Weights of a small transformer language model.
Size: 15 layers, width 256, 8 heads of 32, MLP 1024 SiLU, vocabulary 8192, 14M parameters.
Architecture: learned positions, biases, normalized queries and keys.
Each number is 128 + 24 x the weight over its row's rms, rounded and kept within 0 to 255. Layers, rows and columns count from 0. Numbers have three digits each. The size before them is the row's rms in percent of the matrix's.

# down: layer 3 MLP down (transposed), 1024x256, rms 0.0679, rows 958-1004, columns 192-255
# up: layer 3 MLP up, 1024x256, rms 0.103, rows 959-1004, columns 192-255
down958 113:130104158130175121146135170158174122156140086126145120159142148109114139116123113147123122162134160095108085142087132141132138105099165156096121103141129155154158131120096115161124150117147086
up959 091:101143136102125155157135164146153108142193148118145111115125186149145121105153125100120101149145116152127117110104119127121127129133145134127170151094142148137173135109156175083138176135139110
down959 094:115107134095118131102147129130118110115100163166149129129141126141132110147142122107122110133146098160117159126145129152122141141145090084126122161135070100100133104119107166108113087124142154
up960 104:117141139173159152159144150134146112097157164127139134125154167144100161152066117145121119153166124100127127154101161147149144138132130153127156152142104130151088114089129140122124155128148136
down960 092:136143122124157143170084154139113103116144152118161125085071122105114095150143150148129186137114136108122109127144094079148114130136102151113131149145143157158109149147108117064123200132110135
up961 105:142145172161127126121113114129133108195131119151128141119135139113108102107119099128131126134152089125102117180128155119148119118146125131136143073140116151156159129103120100150085119108127122
down961 104:129142114148141155109124124111105098117090081145162128141128117136091120089097123122120179165116113089146119087161162160115162126050114116124139102150119150109122158136122137139095139112092157
up962 104:138124132110111116149127154137134102117151139138142126110133108139121155124138123114105117109163098117126151089142130130157099096125145120147192140144145150147168133118112133142104114120148119
down962 092:138130143114137154072124149146126131130096135150116144096133112152083139161140128114126110110140159085085133147112132088139137079122115109129156155095126102103179127146124146162085120124134145
up963 111:141127164091118130137101115155169131119119163096134130120190165155119137110146131161116159142078118134138169109106146109093093147148132119130100098123129185159116129156099102122130139127152121
down963 096:153121131165133110139131131137140146123125095102172185110100149167111148117130130162117145132108084140101152154133108118168114136169126047122175117137131129133125099129140163123111109170165119
up964 098:160156147162105128131123131092149164136138109090107116145151120124091112159118090124143133140115117134144109132097161111138060134139114153149159132119136148129152127066091104117145096158186157
down964 101:109131089110108154102054115150148135136143119143132138119116138118186116118145163131135128123103087104124133132139136107111150091120155152138121136157114123129085131113121130126120167162116134
up965 098:120135142127098132153150154152119117126131134138098137110139166161132104126107127154120085112122176107106155109147140122180157097147093108111186080123096121168121138155178171119139105164153156
down965 096:088124116171119175129137153133166133109134143138072145114100170125082153160105128136127152122118154085126149128164097125151130148148146133129138100146116106132114102098158109152147119115109113
up966 097:076149109140143073138123120127171117108176132112146146106137159171125105131140115129115138143138151165114140124102181119095151145139157137085123137121134149123118138141137130133117157103144129
down966 064:125130109117121104129136115058174101118115164093149120121144174110130151112140146099231123133151128141118122118159126121127133172126109123070117141149116129163118158141133094110105146130111149
up967 106:109130120146153110122103149112132117159153163081146134125135161147126132132110137150093098131158123129167158122100128140137130159130080120102112118141115123144113126113162105127081162149148063
down967 100:151091130095076086131082130109155144090159114159084110116113139122147121143146183148127180119081096127144162137111162177124121133061127096170141111117128110150164147138160101118150137159096145
up968 106:135112161099115099114153077148151116128104144143104136128096114117142150102154146097123117104149120132102100129096115125095190102122139120120125152119102159120125130106130102122125171105130169
down968 105:144108113125157093144113138107156090135120126130135116123070133106130127157164139137127099108098117091112094152119147135076108115176128130109153110124130123134119187107086133122102134124107153
up969 093:134103144133109148131136139132106138141109115192099141148152121149131148127082117125115094116133142160133137122109104116099139129102120160165082137099150126153143139127112133138129139143111143
down969 082:121144089121167121078110131123147116132119121181139114122111087123126160116146087154135143144104119138068124130132123160145189104124118135141111147154161125108129115128150143106137086082100122
up970 108:063163127144096091141118149122145100116134205117150115134158167149097123137159120132128156111138133167090083122115165140144152159171075134098112094119131132155137130130192118096138133128155133
down970 131:178105137114133137128099145141085137148122092123117143139141127111155134109071124137143125101108146146089119101130127135136135113154123170115116120085141129116175095116139148096115088104107127
up971 110:121111179136126080121164133150136092155139144094102138130135157125134150155056125087132132109130155151151078112148135138137140143144080133091130142119085144134093111141161156134160139140181140
down971 101:137164129167098101184137136141149133140126098107114110166154139185170116156097116122127144094135114113125104092151102097111135122104136138158103081115111150102146116134149142121099120127115129
up972 111:126149160136102131111135152099129145152144124122128131150120079133122126124140149145145137090122145121144112145107174118111100173125115144117154100123154125190152126133113094136140120082145125
down972 134:110128121126155130132138131121113106110103142125132131139117141153131124059148094148130136074101163130162109065100129114103132139111134137096126188138111132145137156096143154120141124137143148
up973 121:126112172084131138104122115129171102138124139151106110104121123126136130103178139103114155109135101126067163138104122062097152112210152124118152131165119152125139138156101152114150123052121124
down973 149:130136129143151160145143184151150141084162165118091097118113126159090137078141120103142102113090114138106178120133144168084115135154144081136089152103101133163134154165092103111126161148098148
up974 101:132181128128151130108094114122145067167144137129079073118141132123135157128121167102122120138111172150122168129124156107142143149116157183084103125136075152125126127177126112065124096153136112
down974 089:109120152160114102134153146129127111145141128119118130153147091132128154135105113129122161129106093123127092161133164093164150141155124107105123086152070123099131130105178159144131144141143185
up975 086:144155166096137141123097103156131127085142130122123141148164129135131084106127164144113125160123112138152174143127136078116154144161106087117077108108129129135102131142191151099105162122124095
down975 073:110100094120107117170091130143172150147107096121149135099120142137132135133134137129134084124146126153161089163191142169194131144124121133120172094158115157133111149115101128154141149138095162
up976 087:141124144092160132122120133083113115138125191133135142093155159148108146108104129117132137117087132140109168141108135132172147127101162113098170127170092160118130150124128087079122128139125117
down976 076:108110109091105147116129157127153151137139093148114105120085102128140163142115127157128118161144139133142104149097089152129124130084088163156077122155093151111129176122136137116111123141119131
up977 111:134142138140123144148120133118147102098139090083103147098126164128140070138108103130122152110125134108132162104120127094132116142105166138116126111158137153154138152110122154129110110112103129
down977 104:151098102127141134099144103130138139094136167124113115093128116151142141087120128166143143098128105161116167172095108095123121152111126106116138154150111103131133136099127148173146112129149121
up978 090:110116131162141091135126096143137152155161160171137168133126110151070122174074099166119138146118136150129163158095096132138119142174097134082132138122123149119128097118144130154123116132131128
down978 083:119132111078103133099108127106110144147148085096139145164130138134142110160091144163136127129142198120163136122131154130133159088117118090110133118097104096136137116146136084141135138179114131
up979 110:147131128099126094121128167176133119112116135099131148112145143137088111126160113148097116076108118152109156142085113137130163132145125185138113094138091142143101166157072130121144129162108132
down979 104:131145113101133101076104103153140117134133106144107140150080137149123094144104135140131116133135138130150124129178128153089150077133143150126089142165135117120092139120121102124185150137139124
up980 101:111153134168107091123115159105121114180139140133078119109159183144101113090117108127110147075114173123142126143090132148140160154140143146096155109098111127151138137116131107104135159130152106
down980 098:128146137133135122096136103079136138075101132100122127124136088149125154132125142125137112139123138125163109145125151146108102145167147086144131145170133128109138109117150145123102102137158113
up981 097:131169112137130106134163155168132101154138099121127095096115123121112119165103125092142112091135158077156153182133151091121138146137110145111209133118142143140141124105112171082160153113136112
down981 081:149122119098134090129131119109137151084159154169130151143165142103161153082125153096152171122145136141125090140110099079130099146132151079141190173136155111115135116138106082120106105155171112
up982 103:132116156083101103115122158117136116104145173123177122131141171122072139145162103133116159109135141162058053131085138099133128105100129138100107151142103125118125132178125134098158108138106169
down982 086:107158136104146144130161153141138173106179130142084083101198145131133102136140148108119107118157128114117149137123114147137141113089126131124121127131090142136103147126120175127123156164110153
up983 069:142148125153139092108113082092113165117110166110160130112110162119135136100109128116173134159130170168088072100127126141127067123127118150157093123134130119146098116087153130147104146154169116
down983 050:094151142144107156144119135127145114141133118103113115131134078110133139162156176132125115153116104113155164151125110141127147134135167142170172123115144139122173123112083154131189129146120149
up984 082:030144112141139099124123111122161130114207144121145146134143151179138102144164126133136144128146132126143140112118161111116159147158123123121150124124155134147127118117149140145115165118146116
down984 088:114098138093122166134147112115171099104113110148157131132110124105127157092142168115154130128118109124129133105134115140124151155127113118089104169129149157146149129137140120088111102134140141
up985 104:110171130130091101129121119147139153142133144126104101079122161186144123127166097092109083150168136169097132139093114153094117127164160160107130120097139160141152102122113101139111100139155147
down985 085:110151083051073112141110159136167135153129112128118117192100115133139151130110126133127049119120136141131090147152110156113119124096191138171085137146121104113159114141140127152160155117114131
up986 089:129159111141110140094151116132120065162120137136162121111130130108155144103172112081142103141162130135127121133134110154111121083117096193132144148118114112119134122107162148124106200157128102
down986 086:146114147100088102140142128127138175142127129094140123134163130127147100130124151087127127092103175138177132111165097088141109185157130077110133094140085116116108107105148101098138133118133162
up987 080:056153132121129054108113131099134153141177159122136169101162142171131094151144143095111125139109148136100144085117191146102143135157150137122141143097149135130122141122129142116094147146164130
down987 063:097121114128098141158125115114173064093114120119169122166150135145108135112089128135155162133085147128088125126140153121129129126140117138091076141125168123168109152131166152116134122146132103
up988 113:107123172215107128146136102130142119158137152140149125108157166159122122137148082129125092131172157156104113142094131123095152111172099101089138128130102192154118117136159124156082154106144138
down988 086:141143160074137110129127112102137132117137079130145125142127116139145155075120125146162100104114099138151152147135115136140119164122089136157132139122094085124129101123135145105129106100162144
up989 102:118162135119115074106109108146126120131107136160115153102139146102148131082162090086126129137124148145135135136100163129131144094142065187129114081089142134157115121115165117115139141129131123
down989 091:138090152129132102099171126091149124101110120117128160163171129100114097118162169114125170164115127096120133123093123113129153123143131130126108126123155148115124151172122097171114097136133117
up990 091:124097116081138125134145116120133133131140129124146128150138150117122130116126126138114110160101123143114131133114089114109136151142139155118085133110129110162115093159153133134158140126133148
down990 084:098135157156139120127133100068119119141128094140129122125101121134172123132145147139097098115146153129142096116143128127116116164149097092174141081148119119181135160098134079118143155110124108
up991 119:121136123141092104149143102133110157162133142142151164118146139163123102149175091103120097151109204115126105110099126117161130147115135112113132108117150129177147135179116148159081137108163159
down991 108:121139152134119124131094130141121113132156150110132109121165099119088121131125104163131135091146109125164146171154123138145152122096136131142122132130151129119141123119156112135152172091122105
up992 099:151128126125112156122093117131143161122104107151095124129135129106088116102129133121108153116137122169093102121132153107097145122147143141105151148098118128148102120134145135088098169121144098
down992 088:107067075152136176129182129144111139143150118149143121124108085128117134171153119149118084120147155137154189097095101093126096162114142145123119132131105143128047126119110147104118171132133145
up993 106:125123130104177085138148104101149182163139105143125117112122117118111108164138095108140160128124144142108123128099130128114089109142146141125139149148130150159097127073160135124133083134153155
down993 095:116135124114102152084079111101173164170104145124122118076124101126132121095101140130134157130182190144122108119048151109138113130122113098111126151148115117140118102093114086126131122132080157
up994 090:107146142114147132105136132118113165113116106077106137118119145120182085094158100145111103149151156130107126126107150137143110113111075175097126091112139132154138130071143157081120155122125112
down994 070:127169116128113120109108146155173129139081092125093177156085105121107121163129145138130100126149124157117142135103134111133126122138166138113143141119129133134080102108116149108161090099148124
up995 099:117090148148110099140118113119107107137150126126143150131136105132141116119147120098117113144113116131144088118122124068119129163138132142121129111126117131094133125116099133173097105121178146
down995 087:102109133131107165154130106094139149155147122074125167129098142131150128138128119103136098095154090132121103174161120112093155130127135180149147113152118128145123143132083143141153082098113091
up996 096:157138152142118135158158127122142104146134124176114152131117123110136159125157143076128092130164168125122100107133099102163137117106085108103096094150149114164083071123145158171089176141141106
down996 098:131088134154148128167131117160162137151122119147137146135069171100155095159096115103133155110092171140121133129135160161128143097146125084136098087150071131130145149145081127117143161093085123
up997 101:116124128164125104148121100146118068132138149101179123150136145136064146139100093143133084121123122109122120135112154129156135141123079109123140110109138142135127136115119129150122152093103155
down997 121:113107162124176124173139169137134158141146159131151142113125215120138122147158138094135121134121148149110075133129102149139129140136139120119092121112137147110139110120135127154108169126149098
up998 120:136140118115079129119114162105136128121097110109130180134128120130174056089157132103151149120163146100130137102108206110123100135111128110149137120105135120154127079148149101112105103151156118
down998 148:140149129154178137133119094156127104152166177153139076129135116133080187171125118129093093110087123152131116168110057129124169119131108148105138145114156145100123155121161164138132130121117141
up999 096:132147135123093085147119117124124140103136112143138143127122169097165116145124133120100108091156139119168151159093172137145146107146090133129140114100130120155109127099143165091164100156115118
down999 098:131113082106179135155122127159111117116136145151165155139118168165133131134146103152118144134123092157080090106143083123077155168111167166137071072142132147142146170152101116142143144137119159
up1000 113:125127142103140135128148105175143139110158147146169085114149100155115157154116130160117097152106132147145142097103091102114170144123138137115105084115144145117103126130164156165085126119092125
down1000 131:130128091122092096154132096145144127145146111110107148115120151138145105183116115120138128060139144120130103161139145098099116114139095122156143099121115100114146088142123129140123092105140119
up1001 100:119158189157138102143121132149157110165153181114141137081169168142141099112138119119113080116172147150118145095089119119094147141173120145129132124152115139127113083140134139155090107090137102
down1001 089:120129161153150129180129108125176096149128173146119106111182139103145133103098103114113108143179120109105143118085149135138126121157098150101164109127078167159124086157133116119091173086103122
up1002 113:110149142165088148112163128147155120150149103118146090110127115126161118129102105137134107145154162152133108145133144125104118139107091093137165078112138128135074129124198175159093144074146129
down1002 109:140121106123132080154117140145140161103139146122131155125114105131172125156163099135121097140168130156091107140122128093115158100167126167116172108131089194140158145135130142127156070130156143
up1003 121:104124150101122128131139129112139147175153157129110129078138118184116130155103126119127095098171133132101102141089124131092145136160132148120163129112143132170152161100121091134099123146149116
down1003 111:147146113172089141082136133109111119105142152129160155131138120092151147110168111170146111113119157142144110081104137108122098156141104064156082167116168150087145123115135161111083129117120113
up1004 099:126141147136126133128097138164125138094128133191138125135121148148075110123096149108117131154152115124099129182091122118093096127158132127134114144133095104133098076124114148139141180090145142
down1004 085:149092150125056135124145107127130149133135089095123143114145144165148096109160091102136115098134126137097165172132156116152121115142132141132123118179132111116159146100084132132122096114111120